From a checkpoint of a small transformer trained on Wikipedia.
Size: 25 layers, MLP 384 SwiGLU.
Architecture: RMSNorm before each block, rotary positions, biases, tied embeddings, attention and MLP in parallel.
Each number is 500 + 25 x the weight over its row's rms, rounded and kept within 0 to 999. Layers, rows and columns count from 0. Numbers have three digits each. The size before them is the row's rms in percent of the matrix's.

# layer 19 MLP gate, 384x192, rms 0.0583, rows 316-327, columns 0-191
104:543464512513496510505480520483504530480509531525518524513471498495502498441501482547518473511498512491505487489550479490454516533478494508499513492478459480463501518471517530489493476492485466507501521485501483482489576523484536518513534530485489496523467514509476493526528505496442496515485501492513478517512484560520509462508482519521465502526537497488547446466531496544495568542504484513505525521493529520539516502510523537488502495536477544479520510494469511511467494557470509505519519489516475503493508511509439475462478495532467507497495550497441529497488530555507507508
101:494501502440527522486518496512487533460473486466523508503507516473501464525517517447454526556538508437459489479476498509481522460471503476517554522512542499539484515511488477495492498501472486501514547508470499499533547548510473497496524454501533541484539486513476459529511486466492493530543499490513475519502537487489470538513470446463527503531508495452501536527472496482467499504540490492497510490506463485506481451449491487475522485570488517477505486496463478524504479484482472510513491510522509489495506499513465502464534512504524486502487496465491478500469528494512520514
104:493505501549501473496495523483481492512520540522516516498502494535467516541485513508493536494533500495495453494473512515530536514481492514466494521490476507542500450496507543507509522467494496508497499516554508464479497508512540508484459524479492522471499547541495481518483497481527528528516538532493551483510524522480484494497521487457489541484490524469523507472514494489439480473492485555475512455449521525435496448486504518521457538498485502466485501503500488451493476514497475538473483475512494526470536530515530531500496482484468477502480473501490528537559496516436515508
099:538492460490515519519516483481537499507534508537455517500481466495480492540565505534537505447508503498490506528503477520515562501523536501467507486514518518529495542524452509513511505514526454464490508438452536503491482458519490483529516484492546519517481533468465526484492533531471510480479487516441476468510473519500532468482535483525508511478486484477509494471526499577487556481505507485516502497481498502489534510513465499512470538509515485521514505448519489543530497490501506517475521483507508486475522496522523521495520470483501482502514464479521528464442505516503510497
106:525475476490489477518513495529544480488473532469489503520486535493552475522482508504473485492492516495477496492527550489487510491496497488512511484544473471556548521477488539495468458410501518467495518493508515495479462485507481496521501477533472505502500484536479519483435469479450465501484510521484524497492524528498499472454510497544502505501471487473538525434525463477461470525519505530463513495503520468506488500474502518495523506462474491495523504518553493497475540505477497529474527487487540484471538538497496497495537517518515533485473480500481508434528519504473490482
094:505506509490508540503558500509474510499505531536502500525430538491531493506485500482527485502498441489493513490477523472499483511534509495486483532498506471535508487483470524522506457495528487489535538535489514528498514514515507482481508484519500516487499522515510485505493508545519518489513502500449493503459482510478493501474474512546462518479491488473484498485538534513546499461515490489488509477490503491499474484467525543433495497489449530433513497475490508474441475491509516484492465525500454492504561524493474451486488453507484452492447492513535444473512487467512445525
100:518463500507480449518503480509527523504530534438497476484450485498544495490553526515497531496481541512502502484510535506536489460479474505509494520474532544458488460478496499483482513472522471525502496491523509433496514522488525525456461493488501483486466524521497512483500493525518507521517519467452521501492538496514515463470481528461514521514496480466472476485548456522499513455517459533513516503478545506467467509505475502503463490492495522515505529492500474436483490478489532542469480511508524486484474501522505537471486475457492477515486500500480575534506491508467513523
077:489511528515496535508524518507520539527511483505462531548501506522541489557517503450510510519517514504487508482466459525504482478484487491494503526476470505525504483520501486436480484487464498475516489489510534443522475490484503531449488491488475465524501496515505526513498475475507520449495459500480491490539515498521487529543484499505539489501491541492457528513499545509501508459463491476566503509529484485421449501514541504505493487514528490491493447448517503515492465575509516492503471508504500505509519558511477474504478470475474486497489472461492477527497498489494534509
099:463471537486499507497477475523482492529502489488469496481455482503470485486500481511430520533490477533506519517539479526522505471491479522488504494503465497525528494491516536433489541484496531487486538483461529481524475463521495554513487510542484460550465469491447468508514463521500534515539513500505492527513527500493522491508495491519525528499512511490478518518447492559487504512495473494402464497490485508476518487476556496516505497501472490488528488485461510525484481494413509503488504516487530503488496492519532496480491500465495495494486516537514461465525481510504501485
107:472474501531508508517473452522479525535512531527482484524477517486513486468514516527501488512492510465456503500543523489513513511516532476497441457506503478538537493521500508510508506478455542497510505503557514490515478535509495497499473472468512498528530498495492473499478480453518523502527528519479539481479495509529514535494503528500542519524489501527525475467502539500484553488426507516490484516493483476566509468484513484496485463481516553492512505494488538475499489435468470441488503511504497533484459462530537494502526457548497527519492506445523499508486502510522524480
107:487537510472474515483499513548479559501479504527506479484503482496499489508496506545551537491554523482501492546484529507504495468515502542518519453535495482460536473488524534525541490486485490498455517452483551521479519509513436536482522554523540494497504481511556515496485454510485487507496502473486490505551531523485487504512476524493498529501548512510467506519494499536487528500511491515485513543488527541548478499501481501480496503495487517514460488536498483514490530509499526493515551481494525486501494511487499457538521530468507504506525536473510522484561476496459468457
113:514516494477548502519520450494487526507531493529534542510502497487523499493452450508473473528538556467534453496511523511538531544480505512512504517515492498499514517476449489467486500484515509510537494482479523482543527504482511518531522521517529510467494497534490505523458528520458556547453501520535479540500475536519534516478451498496494474538501516472526529530497512507507473543483490489500493515482495461500481524447514525527489472501486481471500536497528526500505524491526468471496479504504528513520554489509480471491480515546476509467523495437527509515512506538515470488
# layer 19 MLP up, 384x192, rms 0.0581, rows 316-326, columns 0-191
096:473525511499479506494493497503503505504477542483480490452489538486518515487519498475541477485467502527496511490499495495524461485515455468518531474523524539523475479466474476493492504510549520509477471512483495503531514502529524504472501464506472509499544518520522465507480523475437502517475536494536475491521476472492516446518500490484520471471499466499444569519521488477480512503529550510528504529477520426494537517479506481513505494508460485487470485504542455482492533499509492447491525499513523489512492509508522504463485461468555513498552526502529485518510553539492511547
111:456497561518527533494505468505467498534478491527505504480494527480512479525514482524499498561485512543466536550503516487491536494483543525540523499507538482517490506462514511496454498487513495497476471479500504556454458482550464505515511509503508459472482554513508501494513504543506524508492490509451498501486491491508518542508449475563481465494487518543475524556484526508503490495489532461499500505511527493468480464524455485513483503501468475540516509532514496506487516479477513473535487529509469522465537539504486533495469508533484536497536524515506493489513545477503495525
102:482441536483486471543537502472502484494512531443471497496471481524495516495511548498494442487500488516495484477534497472486486474475502484502521472478515562508452529561493521494509512470474475519507493501462457483547498494510523501502498500537482496500520472508453496531487510525525520455506505556513553519499484479508544470532481500531498484477477453502503577530491482502515551511492477477490512526557523494508459502490507503460483486476490510467530485469510537535504505538522473495499519478472521496491528525524526522488466515491495492535489462499519527496528531512492486505
099:509489509534514470488492468465499558501503470509509481516505480467460424523489524522438488476505509530496553516492496466480460523496481484482564525469530461504523533500530482509480484515478523503535493509522504496512497493457443523494476477511505495518483496524538476508493514468491511514514539509507481496480495549531469507512538523493557502477507513448486518472474490483492509495490512505542522488528438500480553454490511514479522492462520486504506506510486527471467529527543429516490522540488518477522506539519504507519516504538483475501498504478502496528542481481497483500
112:510496463494501521524461528537525465495491510495465492523501509498507478513525465477500490526498488483489490519486508494509478484566502462528489498514518507491474492485482523507504539535498485528547516502487532488542539489474520479463527478537527485515471502499490511471474483477495529559516499494504444501533485463554511478501519518504523466483488483464505539498495516484492555485516485548558499547449506525554442529508529527511491473489498483489489466489494508494477473491538545516514495491540450449533519497491501522491518502507526497455491461479508478529494520527438505480
097:521522526454549469458511502558489500503531501495482490496471511508553473512493479488510500485499525507487508453520489525512544461494517513532469475514496508500524483473519513467514535492519487527483497439490475491564485479507470491498542492523503501484487501505488532499489503507502498457478529516477541484511495482495538532478510467470479536468491497476503461487477493489503483458502477458538496460495503512456488473484475496492508466520490494447491480481477501480550486508475509462489432498538470515543478464520524500485499475489461515461479510519430507482490485429502477523
102:505540476462495506497504478511482503512490471544496501473515492460463490503497535480451480458521495490511489528538501488477475474496534493471489540485514498490496487487525501510499543496523473516515445518502484508517552511542512464477520516520494464470483482487509462501476498481544501507514487525546527537528499495476503530506498454522540461482510518467526506507488510546511515540483502465492512511533492501503517489473518517481499483483514464555547458504438528526493526513551500454489498450428452534476507494484533471512468496477535495534489501504511467490478541487501523535
091:526549474505496468519472513503550481518455498517509498506507491497464513499494442544485501470499562484495496514561524469517512472482525502502487521482508485464459537500524495501512521537482467563498509517486500527543471508531476495514460520481504494544533517501468518520504501519448500483455529514555469478489498547503473511442531514503516501467527469489470463483479496486515474469495512510483492501483507511523458499455431498522473496468472495524467492465477506507520496523486493505504506516538463496477467512499506499465482470501503488499522529548489511455490497505535454500
095:465519519498501509488478510462472500530520540493498491494503522494521499567506514527504518484557479506497531575483480522514499519480514520542492507459504511491508474483463590483491539511509500512478510468532486510499468463502510497494470501523553485480460506491509435507490498504510517468514496535497502509535473540513428487496469500495465496470466490520470507449476494504516468477546509471515494461504549519523492513491539502535508491499481510514495515521480485521542476495492473484465493513478523478507528473504485477517487548486483507544500476564496452494495496486513524507
099:484528513483471547501492479476521523459512522501503486497496524522486500459487489481491497507493435477440520494504521474504521481493504489445504490447494454506528531521522470503465516494485551440508479477522515489498498510503510549541502521501542449472504474508491506490479515461524529512489507514470489500517546462498535514500533535445504522516443470491506468504453523497497533496504496485515499488493512536471520468515510523500511516526492523541500516486517522489520502502502477514507443488515496548514524492550522501534562467502500536513499510557484508499495433512485509536
101:525477505447501535510492494524510478461506561539497517523498510508518479500439479516439459514496474497499534477487473490493509507487505499455527504491434486510460532489499427472476538473508525504553472511479464516503495484492502465532496485478483493480506482570487514483532526472511466515459510485512513423523492468491478489475506497521494543517525446465495508480494479490471505517504505458532465469513494482518541485475491509504512487500491534501494512480489473529503508511496504532514469474460494473504454498460530450490510504510498506533514459478515501522499517494499501527
# layer 19 MLP down (transposed), 384x192, rms 0.0584, rows 316-326, columns 0-191
103:530479552519458470538505505471477509536503555540553529471512521502492520515533501515545498515523519519514515487507499492501491539495457491512487488458512513506514497485476545491497497529476502506491488548466503504474444533498446507459509534504520553494517466477493491462527523469487491506483518474500505513499501441494507476506540504509492455506519492521496508487509540502489529537497524563516463494531511468564533483496503475528502478484490472494494554488516511537500518532458538465484540502500531532487497500481543512495490519506505506527478509504505490488508514487471448558
108:473497485475504470486489507494516472482493509452438512478504514469557520529498457484517513483498538529483504482501500453443468512462502471473479420524483503507467530517441514494521470495490492500472477490490483455486509498500476531456476503485468458505514502487479499501536471481528475511479526479502498469504535535487503492530485524519518519512463528477523528521491489497505514552492456492489496491559532488545522548523509525505449511492500511470482535474528559501509535515472478476544501503497534469531508459504510509519495484463501512487515489500493534513474518496497520537
103:509479496476526494480480473499511492504493479466539488529471485479529514511517513505493507500495557467482477537453501513508534529531527536545431468459448453487514430496516510497521505512492466497514504500498512481513502476545518477532485506499489455433490516494494526507455505533564500482496495520519482473489490532505494455487473510546502476512500465484557486527485473497503482483484469484520492484514559505522503490512504476476516523518499462543524496485500518478465503534517471523464507508488518442496502496538486524493518486534491456495510503479487514498542534533500481544
098:517517480517521514544469510538510505494522546514461476486525515482462532486523484510488509518516503504494450470534470514554518485468497511511461463510503532536517501525454513482487543457517543485471509499506510524449476478491479486540506490485500515503520500504486511436531495509485522511503512524465485514532466479473532484446484494552450551520498519539537472465493506499532481511493497499519514481455506485520482524524504546484481525513466527488525522505511488564504483442489534493543465486520502533477515495522530504494525482466510503497503466500518525526515539475510493463
107:507444466533485496482489525439507519508513479500483486508469503490509495470464512513466497471513479503530491496513473537533499524552508508496530509470488493509532539483490497491493480527525480499524510497487464476509523463485505501477464516506445499493504529498485498492452487512478452502507507522500470521504515529451516431459482526495511466511476458474528516465463469500524487532489464549479474501500554500503481502477510431525550485479539535488461511502527473537519549496490482496504498499495533453510522517515485547483483481542528498491490502475466493535503490473461475471
108:501493498502464535486446543494483514481507498439483456498513516486494494496458510477487481482510506565531494495541521527500492505494494511472458510534448492467499540492541504490512498461510501506539460506501478499503483489505492471512464510520519449485479517490514480475491473491504508508529501473511470482522505506515488528507504525477526502508531508530522440501426457501472484489482517564507492495499524498482506488498449486483532487501590479456514501501501481506568537498519491508510468515517490519524517491487472521447476517476524565506468519470492498523496531494489524495
101:521509525480518506471476465473511517506508483505481450505497494459480477508520446486501489523513526524538509496520498511475511536502510546475549505515483470470558496511528516537529479521504531503510475468516549476481440458503480508485490545512502536505479494520504527499555516524516434509525524512529508522490499484488485495564517528459471497482487490504517492482559507471474519475500471516519490506508500486542498508465476483479483522462539522495508497483496509499464478492487466516487498476522480524475532514532498557488546528532506508531477512492441509525544558491496490519
085:486487515508499514482483559512498513511535482470503552500498566484484488455479491530522490564499442469477455480442513503493521523522470476503489532540483481472483510497518459496512528501490484503501516513541527524493481499474498515503536507489477485493495474506522523428455495464525467440502511471490491480519539479479539495545516470477485504507477496467496472519517485549507531538506479492467492508518519542504503530506515501485491535482477512492513536516499504484512531539512475507466515490485538528512515421487497529539523523497503457516473520487504490510521497513466493532
099:482519469527539498505443474504482542459472530476491550480526518464506468501522499491509473508452505478536487522496505521483523533466493505494512507510508508483459458522530521518493477542466520455495490470509513512485490509512484462458510524439528489529532504533509522507542517526513518476494503523503465472486479527482516518475467466509474458484494497489502497532440506509516479469508585480547493455499477495495512507489476503506481484505493479507490525503555471481487501510510521502512517524483464535493529475576454467487490490520483463500483491507510490538470525516471509522
100:501489472494465507527524500512507500469434504441518500463462526486501504515528464495490498503477513501491508520541497500473491487543493534507536453543545501483473530483531502513511502523467504477507454512471473497487488548512514493483479467490500488515462498518496466490562431499508482488460526486511484503522502499535550512449494519526519487492482495519452467511520508496521488517546475522474543491511484521466502524498501530499497529515474471473474534502545480511502490512477497538476491492517527480518532500435484462445488551494470512501487478525507464515543474517478523481
105:510466544499531497494514493528513512508475553543544494508449520491518474506503488527540544458522518476490474489523513515479527441514537501508509523516514471510503484496494491481503508474514521494441516481462498480483503519529490491508448510526519494464500499545511484488469474503475507489441510491511485497568489497515497517510509504519509514567510470508488503533501473505468454520485545527481498553456484528510522490495513498519490498469483510501535544544529500486473518509486467465507488484497460489493518496429501522491554520473482485475494536443511476444486512493483497489